Part of a small language model's weights.
Training: a variant of Adam for these matrices, 3763 steps.
Each number is 500 + 40 x the weight over its row's rms, rounded and kept within 0 to 999. Layers, rows and columns count from 0. Numbers have three digits each. The size before them is the row's rms in percent of the matrix's.

# up: layer 6 MLP up, 448x192, rms 0.0799, rows 383-428, columns 0-95
# down: layer 6 MLP down (transposed), 448x192, rms 0.0791, rows 383-428, columns 0-95
# gate: layer 6 MLP gate, 448x192, rms 0.0817, rows 384-429, columns 0-95
up383 105:494396515552533491488512570528563414439450525512449484478513400446525445462502504534479516470503504433506528521473557452588507493570455506563530530490552500485535562566508485520587434512484557505449494481520555475571488451448503515538545475443542467502512477485534619490535529574542446462
down383 104:469471505432313530480500475467504477397496568529510522505538446460513434499550536531481421561550470520478490514481488510520479529555539455528471487509471461457508467540529507473537432446565519497534489443497489455496549566575504494515512453515493442499507483507494525492481582450534420499
gate384 095:523533550522490534504497472512462498497478511465468537561472565461591502517501533544500600579523508539517467509550452571473469580553443541477462585526458606485522499632538464558590461473463524425525474483509477577502525494512451469541460450559421474455513514516489499524541504546457541517
up384 095:500445469397478551489624514531473531517479458490455445522494460576456483483438500502567557533491507449564471504528466530518510502505493477443492542559520510463541481522454513564465523569516536506552495496507530550588459535539565567511497428510519528523531477500462499554488494471468551475
down384 095:528526534548490531515541490461514453491545494400467529468503518531484481538466502487525547457456481522504505509497535482465470423478421460469459510512466604507487514462459537532469565433490571411434590396467533466488437532487510413485470531489505428480527493481451552480514460527520524537
gate385 095:462387486429508490514518547480518560522477466499522498527494507489544487513503486503436484458479536451461502515428508505517482515411546527478573456494519501549511496583452521424483517457503479570431495489547512447495532438473364511485515434427528433523550495476456575469510538540506450521
up385 099:453545533511486518530492468454538468511518518568476453504528487502567538498585541539481529453464434565514459495559445441503547454512482470502482560571521491411511583437530452534532467523508494516513527521515551530466469499532480470452453519543470547491471419467502483546487439473504535463
down385 094:473614504562381499463521457478546461536517548489524536579507475510445496477469521528505414512470490565529501497490475542504494472502554497573437535564480562522497543445528456559557514516566476507517572469507538570557496509437560460516468524517486489490544533550542459508453460476502513448
gate386 104:488488476603503444534542544446518522556514582499523521488451518514423549502459476567529517479528488502445448492518529467474552487561482473518479478562485487530412481488536521509525489545533485483441505468479515503503478547486417469536559471575507507566605485564456488487464499516474523452
up386 103:526478482521487488396486519498552508506523528528556559533466482541471422469437447506493479543455474557490477480522515596476529491550492519604507480494450463434461469506533485537499486542578534491462472478492556518459466488515514492499523492516497571471510482482541471491502529505455555493
down386 103:393506523479425491493471531537588515518434483431408586459430514458542499464527510515526554558481471510487479501485485526496496533538554543506489490445479426457550496431462489495542545502474520449537517513521485560434533487544453530585453505459477474547458463439478499494573513609551574499
gate387 094:491470473462493472548550430518462568514440530479514477519485503492553474513485539489525531477482667457450553526475447583508528466482476527469430435522507536537523545525470455484527434462513488507568494496458434517506524498547423522468497542459453484531416524528534528479545463490444507533
up387 097:512431513477507405493529479477515518479532497457485375500484491513489493460491554489493488494492542474503459570517485487522530529504484538473474438558481550489405518464501473486559518452502524504448493505500484394536573516525519501480464494453518467566497487498450552444460432507468455575
down387 092:503573463550554493536441556510529545520524412474527507538441561477435555458582485513494491502544487535495478523493520571565466468482435513540486511500547476517520502509477474506477499595385500489495470549499497478427510512540540496505564532499460509523437478563487580526480502443408493482
gate388 103:503521555552497521548493515491429492523494567467466494526503463463514559492431541532546461451479563530484601472500546531522502515510478424552491576491526530488488519475465502485503349545531587504481484482475498486534491480469512555538513499501527496426499441507474489507419543481475479455
up388 098:506495556455485448445522421490532481515481475509479507569512472546512488435535493424566480462502523434479460522493563534482546451519437488507459485424527465532520460515511524569471491469490527493537476523516547445491504527500553493443553468482518459450510492499464519470478537521483532459
down388 097:477481496502657450505514476490426562466485500430406477547490540538469526449442514427523500536509459467496502514521497507494435554389519534580494578536513482517482486544465460437523539457483444511527495513527508484512513498511472438472441444464532493482526509461439450471513560512420550475
gate389 104:509554540505476462509483493512524532483557496531493549581537500435505529549460537447416518500480476530509529488522541484511494530439429412555586440478429550580440455466470571517489531507519459486484506483523439574570510508450472481488500621503450505459541575461553527493505444476453478459
up389 096:501512468483496482505576450476405515480489509560483544465439464464548530472489547552463458542427502492474517500566537487450496522418507517477468465472505449544475461523471515476503591435502501497467492492484547527518526514549507545468492511437486467561537495453534575498491522453535498491
down389 098:538535514441445519529529535492480537518478494456482468517512545470439422531560561529525532492485493518488584532542450522449529488487498472524505544485521528546529499524483519519441467518512563482512451435478571509478495438480513500516416474522532432544484544479539469475483517549564480492
gate390 107:514528541556494480463416445469524456492497495517459482521516483468507483531516529576544599556546534462538570496585456502518492479554420497501497510535470478526491525553489481477512512536509559465480561462582471540519439506568510494506501534428430508526471544512537484531495507443510525380
up390 104:424478455538501427484503525529479500521549508474502518493480523576558554481507437448482456447488463463534517477485511540573568456516538442523452505597516476513513437460486488477482480556491457509485479501484562444513490440463548540515542489464467492485545499570517569573517498488440520541
down390 102:476582539535481481504502533517463488533456521483497561521468510487468521532488517468474548434459496521544508445567502484471508472529543514463554490561501467593523549486439516477535597452554445405514467434525504509452544489520578533492476528478538567514463477518555506550492547509494526535
gate391 095:527442476489483516519430477483486483526513487460586540546546439484611500522536488513498560467533518469499565549481440437495532491377414460424510568585486454450506481539474522514514532512486506525436479494451493491555481496511534424479569448541512567452438508494461532508540443427541564538
up391 097:529481519540475562431493474442484480486481472506519599507608514437505502506511630490534541539546552457505498501515482472535467447473454500533479497451509501440519513532482446389560579535472525533497549497548481491535494539453500567517562477508472491461478500562528602567496520506538501521
down391 096:475522490446688489523485518505486378408448500414483487532526477514501506505486493516492468618483508500511495533434511510473490439470592479493477544512463526475472447517489473549459475437497451478530457500558505472461513462550464503485525465462584507451500517433565526457447528484477490537
gate392 100:397513491479470485523583491424439488582502458585504503550505497525557497489453435501477568495542486471520498471462538489447486512494479456439471427484523498459513450472481479424438455501575437551436452515533545566476562539499470582444490482463475481479475519554440479528503515481413545494
up392 112:549502474520513450460545500526545538486498549577529487530471533515527514429539432429498510414442478467482508524519531526620479451572531527583478508471499466548536519504534509550489521412498455476510494537460537512449465533580445493495509482509515542434500561563498437488543511423451581486
down392 102:569424466515214446485506453513513535430473596479456495500451485533425481475559525492491485472433457474437532544514495529498504477492535496597494499473498504554528539504499566586504499505508478532503503556466488465518497505515482466537476460493516510482526522460542503481466527512550516517
gate393 093:473427436445505526475504534470545522542467618481487469450458456456484482514410519495484448508476454544542520505427530565549518545529465482494493498554507457534502547477533537512496463480504504506417516480548496511507540469446524515528465507446446525570509506514423541512482522431505477554
up393 090:451516483476502543532424461538552536472459521525569521519429469450512540526464524462516504490451484511509527482524562516510509470461492509472526461554538547389579456557510506489510556469550536525529598510497473476578459485457584507500472565491480519593480567532457450517583520532523463538
down393 094:454515549471580491528450512520519425487498490503523474453528529506450477526494570454534542456525525464472558533568567420502564582485533460496483492473563632502500499537551454473469479522502479480515495544547505433456442501492551441441512525542571455489552511527429494563430464503446563498
gate394 100:433505503445464541558491519510520450531467526531494539545452585503553498446496464435491563476501548521468510539531473477475425486547429479461599484509545591540489568556500526514507477506451518494465521490510536548563504503499554450496499512530472447494495508523505528471496438508481513509
up394 095:447466531491512509466498471522455497458454533491511491548517521454469524501504515499503479484499505460504486546482467467502521492483469457498525460504581482542547491427541578526462430670455511480459483484507474523519534465524500505478445480516514576483514510506534527541516460434477424506
down394 097:481436486500572481458531483521457555422489549461535432519527482534461450487450498432555538523482527482527567508517499533482533548510534457544549466398514444490495505525548459571462511559450448545500447545448497424608508450575570486508479533475477571530452518500528523538483551440541566578
gate395 100:497522529471477385527550453445510520445420518532543478550525419576556463557447514611479478529470491503593527463518468452473444500549516488484503497493505536503447442528528486494485462474460502548556518495485459539500508495460536554500526515508567483483561464553456425476507490482462479492
up395 101:523547514524501516450483501531500455496553486545495558472455510456580551520480525431532474485465574510450542456545536483533565531527464478454429493531652520554458531487550519453516508509457451529471488487503551472494504527520532480531503530462535490565488498464435514481515513458430524430
down395 101:491519471522604495523530525491492504505502471474503451461501475491441568442527541465633479510478416450479485562480494578543523492501486512560537580456487486493466424549450527440523544505510473461491484528529445465531581479542523477406510505511499494527514468529546546509517590574506424493
gate396 105:502454527491476488560559533470397522495588488529477528470526401467549469525475503513510477520524422477534534514478567464566497463552507536491574481481480552489458536546464460482510538524521402548507500424599481492528464498514561481515500507510584481510460556496511533543555514510515496491
up396 110:509534524499501546529442562427527473465535443480473505500522404396490431561434492491517471481551472473547475527480543459482490527536459543429507437538483517417570457559443464548467489535497500490494569506545482538519501554515515520481551463459527485472444529444451460558467546434491484510
down396 106:474522552484685598458435435507521434492513479545487501533507500502466440494552471430512474472471508482480428481510513510503470532448425532485489531493484506483454423488521439492529444440487520448500503594455492498443460533532511518507517470487433548501461541547480516452459528467539579457
gate397 103:551555582527489463468486447478506469541501518466413430499583477529462526473462491582512486520489490531486479551491477469464552472538511427555545443538509583475519513507478520477505416480484469480423502484477479486569530468512517493492495485505516539495473482429523585556437469526532484538
up397 103:501628565494509506536544521461464449472522474497586484522526449547465439560507511528439525579443573490476516521495526459485537512511513482522508560430500541535530569471537404498548487469513480514517429507523502462509448486557440496536499412430518436478527553457496530489531526432548516537
down397 102:521534398599468450482496469457481472482524518522535466488417481472504484533510524539602512509486485503493472523529502495528556552508499487497530521503605530473537487548465506544522464573566534447520495486462478463507472427501445548541508483561521504425495462499460473566529480454505521452
gate398 098:487510474471485424510537515540543517533491573472516479470482499481513524451511496496428572520496559489455539508571567565419497513446501395513492578495544495493480483490482449515459498575499508546486454507583434462517446550502509457515490485483440470496511485529458500497457512534547545502
up398 096:540570449451466533479514530574517447472496474511596512471504506447477508481548470456481454529494516532405535541459550503550489556475558503511512508538508488542455453511427509515492504621522456526577484518539476558513570535507515490486464563494420458461560445536524475493426501489575446511
down398 093:494477483447599524509504474477539519518550473525485507489480607499511520481562551512533518545513455502527412425501451492511518480495525458451448519487525536462473486509536528422553489458476518513457436537411486484499456491533459511504518424546628526503557514445455486470517476438530563479
gate399 108:436491458481468428543499480486490538483496511476538556494495482525515514473505552521463556493556473496496530541499498418538469420532453511464521471478477536425482482520437477473428488528478433488444444486493480481452549474567499498504547513503526474528457501516437543550495458471500496444
up399 109:538477515593517513517501528475458520455419504510499492434496543493494526478492535522463464495608479543506464505566495467497471510481527537484489517542543539459460461518480512507567470513508438434450507484502414564533436466536441536516592457534447541482491430541476633464515565506508497538
down399 110:504539453550517503500516484520582514484422524538432509515452468567513579489484541467489541493542448543545501528453486460589477509501510542480542472490555516461499438579493498505569439449453515493460536571501508500412511414532509456469460492472509535465421572503511507453518546420506462518
gate400 095:505462532415477508544554399417516560549557498430536459530498519517626490478506513442525463459481507529464505550519572543471509567464448492584515506439550485422489540460503536463611436448519479488533541485551443541514533506479484483558466489562489505517528530529500523501444462473485546513
up400 100:503458473535509456422494458542512484447542539529497532571547497525568473447453542482502525479538503498585462450502577487534508459496439466472466518526502464530490447514537600474474429466472523436452460486502516556434463497460568500528492517487531489587557514535501575515500552518483506531
down400 099:504416543476450338446584392506489531399556625491465513550547534477512513492520529470486426460458580470575521450534499451533539555508495514482500486453531426459491521446522478500516473512505508494498489489518577539538450486542512492451554534546491529492438499509554524525472552531537502518
gate401 112:485453540519510371488546480449481495541464528552460496528498447458526437513478556519511443478560470487530512503577500463544463443506422467562450537481483556508488474478486561468555495522424483466519481439579522482472491514508442479467560555549609473485474570553429549439504488430472498521
up401 105:520500501492521471524578463490480504549515545461468465572531516509494527404489485502529450487530481467498443423485546490470552542495512521514445494589490514490483434511548526473471478508448444522481487509484451487576472546524515497519610508548476479524432516457499539438508535531470505468
down401 108:534488520515695523513515523439536510495548562505438508495531543510454534467539438521495565462541524495572445570459452511541417477453501501510554548477500474520516507516561465535493476512498498474450478591499438426502474486441522418519419447511532449529445498489497484471583512484431512491
gate402 096:515486489532501507528501581523501531493451532486534510530456450445562532513429490447485548504458508548485478485445489534497500496503524526520446525513509507509511456538462513487485551464542480550545492471548482570523419466517504480548492518502458596492460537470439531508503531522532525449
up402 095:528423489433517544520512491524470559508459558485524523500479491499485478403465522543560536458531485566517494512453488445510431464478555514516456471543460507491531513502545544464487531499544469503470532510527564548522475486492545467568508497536491521489514512597557468431462463587471465509
down402 098:436509578479548508490477495538501491563487490495484530471421520547452521545512481455581482517542454515474489528460514425508468489545485467501525431415584401473461490485567530501579516440513490502514543539461490535495515440526532468515457447513560424494566557460584474442490516537482575539
gate403 098:486458496443502488472515546490504546529515535491540491425500421523498531484525524555499539432464586508489534428479503444494512551515461487437518528516555457467487450548455501494523490452561557504525428502457439469536456474486523473492504449494464504516499449409497519542499431557573540548
up403 100:548561548485508449491494524469446515510544480485525433523530435507558472629485543483502448532546477429553530457521463498563456506556451500558513501456501495554507504480596522546504463468520443439556437504481524441449535593557472504436520539453523465509463486530451517446535438545458486494
down403 099:492486444537395484478507580521509466537557456469433430549519604572449522465514445495552509530487523478495520514542524519472473455424531478532564474537542493463484489445499539557475526538418485515495504488492459494524482506489481477496517497520524459513544478560477486452459527493482436529
gate404 100:520481521556511500414526523506534556500567517485460535490436446552529474509452503514444409498552469547473555438525539462497481499450517467483425490568495555445488477547507503496564480546505518544497537462526512403508483496506393425480565590557519450569570506491543480497524449485485443520
up404 096:474499564524502455533531495518559509531514471493551531486496457424458446517491523460493537535598504563460521566574530478530512472436490473474471535540482543497510424503550516517601474527511563495539474503575419456379493493540492455559501536458483481544494530554490496469541454514514394456
down404 092:495571395542544527531453445519546524537483478515508464582499486531568495549525550498502518477547498458493477575474460478516536544480544532469462570503538538566480485474441547546525573466534518540468489474489540588525489475540462535531541404528444474460544512497545511469476555499504516509
gate405 095:488548513483512441483499494509503579493554570484479493544501518528478594506490491508481531444527520516482516509580467523605520560528452512523566466545570503462479420511506543555577548517473563513475559501444503488452492508478585541536520460464487473484506532503470562519525487498504535554
up405 095:461412510500486551509488470528456439430457473567488508487530490485436518525525448535506486554618517469541499546556449530562459525551548466496560519428488503513519536545489590437530538514486508563513501487500514436558501533485494460510526487517472552428494523487553541498503479493535508494
down405 091:493552497542472420466535434431536518528554509482517560532425506514515574563462536442476589448489459510474524505524533472490581449487459508471541506537501505517411452531426468575449536479515524470502468424498507553493539546510505448522519494522563455473458498504513526505493494493479525535
gate406 096:542555495503452469478424483541509511489487505483562552452471477554548537472443516449479585515488487482439518495445473467513557482466436593480595434540501532523566472540468504524554500493478481495429466488488464458493573512459486474487442514501527470501441476475508574425516517488489533495
up406 096:478439539522512479472539504428431576538497475505481490526573525476516514394495446474507415554492493486492443507471551468542493523474471603483504535485477543504539491461485509517511524519485473503470474493451524527513504487514446485525455474374476513467520445528487501408503564476549536509
down406 097:495470489540386520548480517494507553507451504505519499522504459491521470524501528468453498574455496514506556461518548437527507486546443550503532531524510509513494494500502451532485574528567531555433441630510537541428492526528468485514501490476401490436481552579514453505467514465540435460
gate407 108:460506527419478527483530477534491540494492499512465570543522500550450503524484573510504450488482534523537522458521456474482489446508521562550475488455461469531468470537482435503471516516501505471519544463492503491509486454526475531396542552496519385484488487604470493498519497551518424478
up407 095:510487445548499470521488529456436453511487475497504505434497459501518454495477564540558461466479438485513462504485478526527517494518503559483490512531538539462582575469445538536473491560481549465500447509459487487518541526488434467511496561496481439457461500541520597454540497479508475408
down407 096:423504443548486533477486499501520534455492529399469536458492535499541549594525550507503491470532435549494503485510550563440419570422568526494408491483542493547508509517512476514501481433496502483505539452522485449489468523583544420459493387457536446538502494517552492547493557561496560477
gate408 101:445535504492479484432462463495441484444496515634446491521454445546532487488530455467461533526581497516478503485427478434462450441444511488455522587543462486536485469460425471478446501526543515457428480482617455536492535493498534466478422476460496514488563530509532557534499531523486513481
up408 095:516505406435520535430520498499527525524450506526486482496438441493503586450579520431492432484503469439460456514434474467535474488441518580540553487509519423503478489500450417478457413481567537425494470488443440490503544527524509520518456468469492519530522536573522490462483456512548511503
down408 095:392454515459575484477533431533473521491487512540554496533476441612503560423481488497487453539554457519527520416488537467539480590541464484488500498456540530549497475460507551505477492528472527431549457528513459535520543463499552467518457460508591501486489517551487513473449522484508458495
gate409 106:513536555525478527529478492476488579501499522511416505516522592425521488580554565450518458594504408452521528493562494483462550533547528499512447536478508567521466449531535440468470536440466491506473497450533567521493524582437522476438519505555578450517503503473525469503481469447520530488
up409 100:498587490556485549521508476533449561541471477485521537511453487450514497478449543486483468490533488530509546495548555458546551474466558467502525517517475526490412494500571482500511518526470537505504532503536478491577581526452507413490552437534490512506424406546522486532526491460488535435
down409 101:527472501552491549480493467550480475506532575498429533459500490534557521524524577515489511480499531483581473511548529533527468554532490480556516581543560491556532446559487510485524486500415489518485433494500517542562550561455540481512481478506518475548583448424493490501543453430537552519
gate410 098:467526488504492425494497536469431541525559543557472542534450575438512492471480469455443527482451490512531445455479567468486426505505466518482544484532523470543530466458527512381519488560523440558471556516515476482499540418522550494470529515448479508514532487462473506579449552502454563492
up410 101:441414557467511565521522487448461537481494467469453505499506520549543476492448471553483505536509419465516544470467454516512433558450511513517501535528493410544444461494454518498480546509513592486558524509548557511435516520497503458488445516506495451481484503511533460510541500572574481469
down410 100:535528517513459451546527518497466492533535517445541612489520520486457541421516604516522436497468532578546434509486493491464517513502468488508492495562469510459522539500487484509501459429481524545468447501461481510447471540473520626466510542496545553478473392532532515501436529551466575493
gate411 102:486420525495486484477548537422491507490556587430516496489503435518495482533467522543502525561520506480498435531528459510483545543483513459496605482493509553490508543445525473419530437585537483477503484489512462498498467536469511445453448547549546455503526482446480515509523515508544481483
up411 106:638532542435521553465524501485605528460476505501483522551520527538518518472481511512467493463470492525472513536531514553535452513471486450495529499460561532567428483552505475535533507456498544497507506491485519541488550453478513552501472448443455538435524489476492463484537482540493471545
down411 103:561523479512367444485489595439480405520491507492471498601466471485505549467482536487465525483570529536482441474505456500587503516480482521536477553516510502486483501534524475511421484490524527585473454600444515500463583432548511528519443513466549519489498459531465496419471436556517471524
gate412 102:481503529523519454536570523439490513515522525578473434529501448517553470453503517600466548506440426537528506466442472520554536493561459441530536546508474561433545469471515551499564403447457465557507490494506496547507434482543473496508586449588457557534406485459463541537551519545523450531
up412 104:520533533545504530564485512458507455433479526533530481546535469441529539539499457510473484469505561561518494503410464563506511541462480547539513536482469519516499510471478567474466538536477415529456459497545492466545518488566532509438505479498494421532552558531478539511407460554509498483
down412 102:562540478531638524422504498475522486481515525514465552538427524523474491464583497431573465477466492450484476529462451452474548565508542423485511453521530543479486528519521474560447537571494603479540496407523464541486448491493441518505461534482497475477495477507472518508467567526492497546
gate413 096:595515484486514496457540447479482564431522575513518550478562476494511519493455518509512504562494501488443439488451541484516521490516426518472521512547456508532478441598479525527530493520512528559549471502481511516457411387486465549489516440543545484545542483548514451431466507499542494534
up413 097:481437478546506565456445500516556465413476532549473524461510495523552551461432490519505457431496463467508504555549471492485478506510483474580452551522487476438560589456512428528491493506530469449556498491469563445470478473514431494470556493506522551495537505504464517477566515486449505568
down413 095:429557577527451523497459466569508452558524425534440465500463529504512449489478499516446519435507531410542517499474453536493513485530494391508502534529498524485464509457488525489537533521436524470474534418470537526479450526519535499557532460526472500520515477547578480520544458482558503518
gate414 100:532549401459479513548569515490517463482579453507512415537495537491574548495466516537506520458514494505483494460459468474500521466444453449531490426499466577497459518461570533468507446541514515520494470464465502540527425489467512555511458528515514419521549471501515453491497571562514572463
up414 093:455513411430501523509556429471502478460447533452449458511438507519509517530529508453465441474557492533472442515467462494495504504442509465580507510484515499471530502481578545452529539589453572467480497532422530517489436481503478572577449527519537465521541505467572453493472547507491557465
down414 097:488480392436585522448490401439496416493440587500543468472467495563502419473527460479488459515531497459494503536507511476515462510480554542530501487461552411500514512480527558506523506413467474482518442455496500523535518431503526484496568448463526519466502506495542531442457482473541623491
gate415 103:551524486459509454448516503486566550508522501499431500510465574422504528468533538539524522522508510508496547462505562543523488489603539496426496472454509527508538491427530527481484535549550496488542479482552506407471452504615492464501491533461481500485554505591471518523490522489444563472
up415 100:540462564515472453462453469506556468499564496460495552508486548428503518438444442496488515503560480540444514483546570537506571513475539560518586464444460446503563506538412465528456512509512503443558480511516421488483461467499532420519479477535514470552543464509516490550441581526487513501
down415 100:472565480544551470522520429513502536469519497509444465479523547496507497474512517492495499377489480513493533472514550552524499480490481554539476456486506404524564470475562506501536522461519459591554532553526522547486557493511565480561573535476494538484622456547536474452467594467464488521
gate416 099:518533577483477507496497479530521569466490559499435537383421499381584528512535525551512547461454479508476506484551499385494521478509529548479507450485484495561504489597535410521574492434514546522536480474465463463517472521554461534486492489498528479488532492485553506460500553439521503395
up416 099:487520518414515522476517516487510503511418503523515534467466531493565491409542514469499497566453554512465424558506499488478526495498457470448503458483507485439613473499493536465492518513508509507556473510544496478475585468436554535497481458493459582605518558521547491505464447470519456424
down416 099:491533562444582447558490552413446458566529485502473486532532481534476500530497492526479431573482490463563585508424552459542476523504521608513467503486510468502478557542513506498473460468561527419521524574471499521504507495484538489504511493523502537487447511507496442557542537539515495436
gate417 095:501487485408491561448540461504535483509528477500563512506477538584477467511539462457567486535498529526361491511453520539514488455570561442446449478513520585513524445501456539462519519396449514573431547495549521529553478511494542467452485472566528521544562466470477474528486485472513463496
up417 093:448497441462478538489484556463446505464486547468491598508457474492442504542496497509442547457431547469541486581464499475486499534548461503458474493565486422497559521479484495459505427445566437542515480523503601453500531457528542597530470508450484489517507451486470464516434548463505522498
down417 098:507550537504334459545506470517546491477480527556515438533526573520526515459460443532472509517459437487513521444502532502480522397501557480544401502483596513532500491496494535488492542486493517504570492615528470442483451517522438467514488464573523460483532506446481442538504535529522508447
gate418 104:567474473479465506524547459423524531519455453578493451526540499515483503561520517487455535561502480504386504518545508411456498486460591437526513478557478599477465469485523489519565496481469518517545480478512450514434485507599497410486442525528535468470478540500523520502564427474537481505
up418 105:434534423470501475441545469474539541502488423567517539441494455417451446436499495436516489479551523460404482538465515510498486447516512503552522452543504529467530484487531541491545435493521509545498505502502537508519556489540500476512463493513453530523524478479508490479555488505500471499
down418 106:506562456521518475428432519464518528564562503501526470506481532480522428501558493495511448493493494513517493484413439479500497456474528480576484528537504453472500556542467505530530475434486491491500535600549547555445503533531470582511454511464446510591548431490491453499473550491511504468
gate419 093:557570480529487547522447524561540496435553490545530479540525511524466519524513470454492435512476464500489522455466480575503514549435437505543477475514501623528510528535484562521520556523513529519456512469470498622525521441464528544543466520591482514477547509448529518524515521520436439530
up419 098:501505525527506530489495553542523490489478525467467432510460518497490507483433509519457486496410558512489563491431483461540583564536563525580520519515480533568594542551420450480483475476470539453550553485488518553569529468466510491582550517434472537561513553496425469580518493511540471504
down419 097:485493503447641556501485478495474459577524447472524532532536572451565485515497463547495552517547435475500581492518523543531542513494457549458440504553464488519458524444437451513486512511490503461527510535505504476545572514457530433503451564550472508596507524501454503481515490515590514541
gate420 093:507429505433463460490523579444520517480508431467462432581532509561490482532555523451499551569488446493486466497450486516517561491467489561496468563457472443530481569543509524541557579478519516520494449503472427484498531545509518483563449506488512499411563456525466482499480464560587494578
up420 096:527463511477512481497516547545476552506554510468507519503567491540458491511460558502508485586448486509465512454533482468552459510537558524497463494477587545442442541508487595504588467431564571514520522493510553511490484455462468485525506545560535456480430565559555539542546460523486497489
down420 093:487481516581579536562484518461530512517448467475467483455479528490551499459554497530507460481477534552466506532434561477516485519450536410538459528550456494435507504455500446516607433562469494515479521532501585533587482504551407496535472453509446462563523482520456539449472486496421507508
gate421 106:447489528512484484479559439483456505494502477517454473516504478469505479532468524536527444508487449434466490502562508522545504463496427503581556461563457554506506545512452478510521502461541548456561562504467535585474471446517432507484534478513471491507542529531477574448531485514545516502
up421 103:462503522451507599504577490547505509495460574471447575487536556462494447517556538585552441460526570494533523528528541537555543505529492538600504390468538502522474477518463525510519450480482507472586472488495454572501512477526470429589465522517495572517488503552468382479505532454544457446
down421 105:554494456519537491464459543510492480450507455454504455550510435573485546455535516519479516570515486487511413516472523532510550542502545450559483475475535476476498565479545528457516567493543489486476427609537527489481469513543442590445538460527473478559513509554512493565576458538505480440
gate422 110:427534525368476526560567516463525583557569449481489475602488503539496444480549562488488546515477477451507518537378538542487501493507499536506469471498541513572509451431436539542464490520504477475541478487522457508504495477511544462494480564517434466525506486456429521478496473513524492516
up422 103:499574504483532460452481515455570571557528523437528458532498506529516440458433504472495459468445520485590509428405534482556515548505542492555442432453532482560448473556468465564541501463476483487550451509461461506477480487525464530562524551496469532500534475526474477429504519524526549510
down422 103:472491513520285453408419419528474546454504502487554510470495477531512515526549515505526421581417467482470471516440522503528483492519585544515517455562457477504510522474577476567530447498488514516503539495458449510493427445468562458526519451543553517507528454554441491526473522554477547477
gate423 100:491563524464465523549583451502497524496456530540489520449419487520515454502527437443502457490468544473490472498516542518628522490402442492461519435534519493433468498588478577530488438438493540483526481487466464521544467491619500517490437602508500497504518523495497576515530460561507505510
up423 092:537496491601533478521556455496551501547534579458459454533512508461567496476521465557441492483533500538559536421539461485496523562501484451480472505486515469476423458525478478473449493504439451496466497490483470540443474444461533579490527506489566453468507470459484492563478557495511532454
down423 100:481523472536493487539441521528555470569530457494539537494506510458530489469546492545471552464503487457503524473528484525428467525530512502540525479490530490484542463505540478500454485573459474529415514517558467416526526559455560537508525492511408456422411513486480471557559538463406469422
gate424 097:420557429412494495568534568390461510609569420472487499510475511499598501595498495517457540541518472475472507491543487530503529486509511489507433483561430534500529543484475511458461517516519503475524523461502447485467501522492536475500479494534514507555402455456520451574574485566511516523
up424 101:470436438382510517478562462509421522488584559462508479461490522478556505598575439533499482472474479451502446515495474525522504480510478523536401496542492453483515601468540528495556479454494433471572537538477510481465503560534457477517479470482589526494466539492536489502490534469524511510
down424 103:539394434343597475450541416530400515508606588495556489458475517552529524444504466432486485472473496472530472535467490513559436531537520474534466470464541477513512475439565541491560477480484441488518523467466571449531508555549499518503504470527502570465535512526477476459435505532503528481
gate425 104:513511607501472476515510546519467554503511456484486513457543540468506477512492480558507497430420461429544540463574502565453466431548471487454461567536513538468496588520475499537452431551523520569507451476526551499496510521528500523424544483469571500430496489490443475581541478474395539494
up425 100:536437447470488539499523431463490482469517511448492436483517470450544403572452484446540517479578492462501497530537538486466560512540501510531479482560551455434474522497526532476554580473520466485455473503466572448421372519524488538476452548524454513418473519403449565484444452503455507535
down425 100:607529579477455514425564497511440478502503526522506501532484503462478540461466515474502517453489482529532545542523498515481488485422555520492490541434499454533497518590511577504540505512476514475439485499524420503508525374537432505527438515489521522545499477479575452540526537522552442439
gate426 095:555497486481511490507466529530485544502526576510506501493546502500544514557426499456568461493503509469487552476537594485500524526463514513373473525474521536474507560547431547537458503503532541466591512474473476410468470471552489617489462566482555518512494561563542458461496529554493507544
up426 095:515604533474518448457549491505435481485487467490439414506494507554488516422477494449553486480428517512506555497486480462500466586485509520454479470440571539520472557508461495466540485457542477442499513480477413498465521459479579451465516538519517482535485451486481481541565472444458490492
down426 093:563562443494546478529533477492497538526516532511422500441555572516533430500475478569491430518461504475466535452437469523544481421525496563529542524523467520595469490506495520530539508488492445457474497571604553501524493477457486550477475462494500503497572535463488434510511442523542484531
gate427 098:467450571399491514544426585514408541517468521452541460470460538507497532555590536436471466456467506537555591502516472462528465505475467467520556541454544493535508502471454522524466458500518540521432502479438498547520481540486552475532489531464482523473501405467514523443532470500502558459
up427 098:540477444516495430452552500564445538527577508505496518520501461477478505464508452487494489504442531460489553509468537540481481464463492524521475464508513467530531558488551495501466517527475522450496460481513542519600488523554475505454475531488510548583497448540562512512445409424470549526
down427 099:505477474541349570539565509584530534481476462524508546530539548472488483512414515490488496528552513462516516560509518459452496511446588476499557445514422471497462439546468440457547499457498434550511575495471491437505517454430549547454576543499440471486505514407493436457552559470550464524
gate428 108:475533502516459499527477449424535556483510519515519447545497473485515521503463530520413518429449463506551493479491542515437481495466433503522447503529500492540478511446597423456538526493499542466476511487567541471445482541517539522527568549481464478498480574423456583491469484478491533416
up428 103:564470479516502516426526563462408551457476496526488444483439451484558475520502506474430542452442539501527485458460485552477489585471538492478537484543512503484465531425539498535529499546504606536479547486477478485543519429474470524463521461534468497479499457513513481520481505472487450507
down428 105:483518520554575506440429547499461527491471454499477481480490484579425512454490484494495499495500481448520492518444553521468455507435540507513486477507567533531494508525531535475550546500527521525483505591462465537541527497449516484434469463550530536538437451511454510466479508495433455522
gate429 092:543501509481514448451491529512504503492589584452442526568475506483482528440435535469461507469554506526537600464545512505486477446518468512432494496536486463497440473498527512479504475552538500502529549466494584484468508505484476473482533497495570397440539561544500462510482482558486596496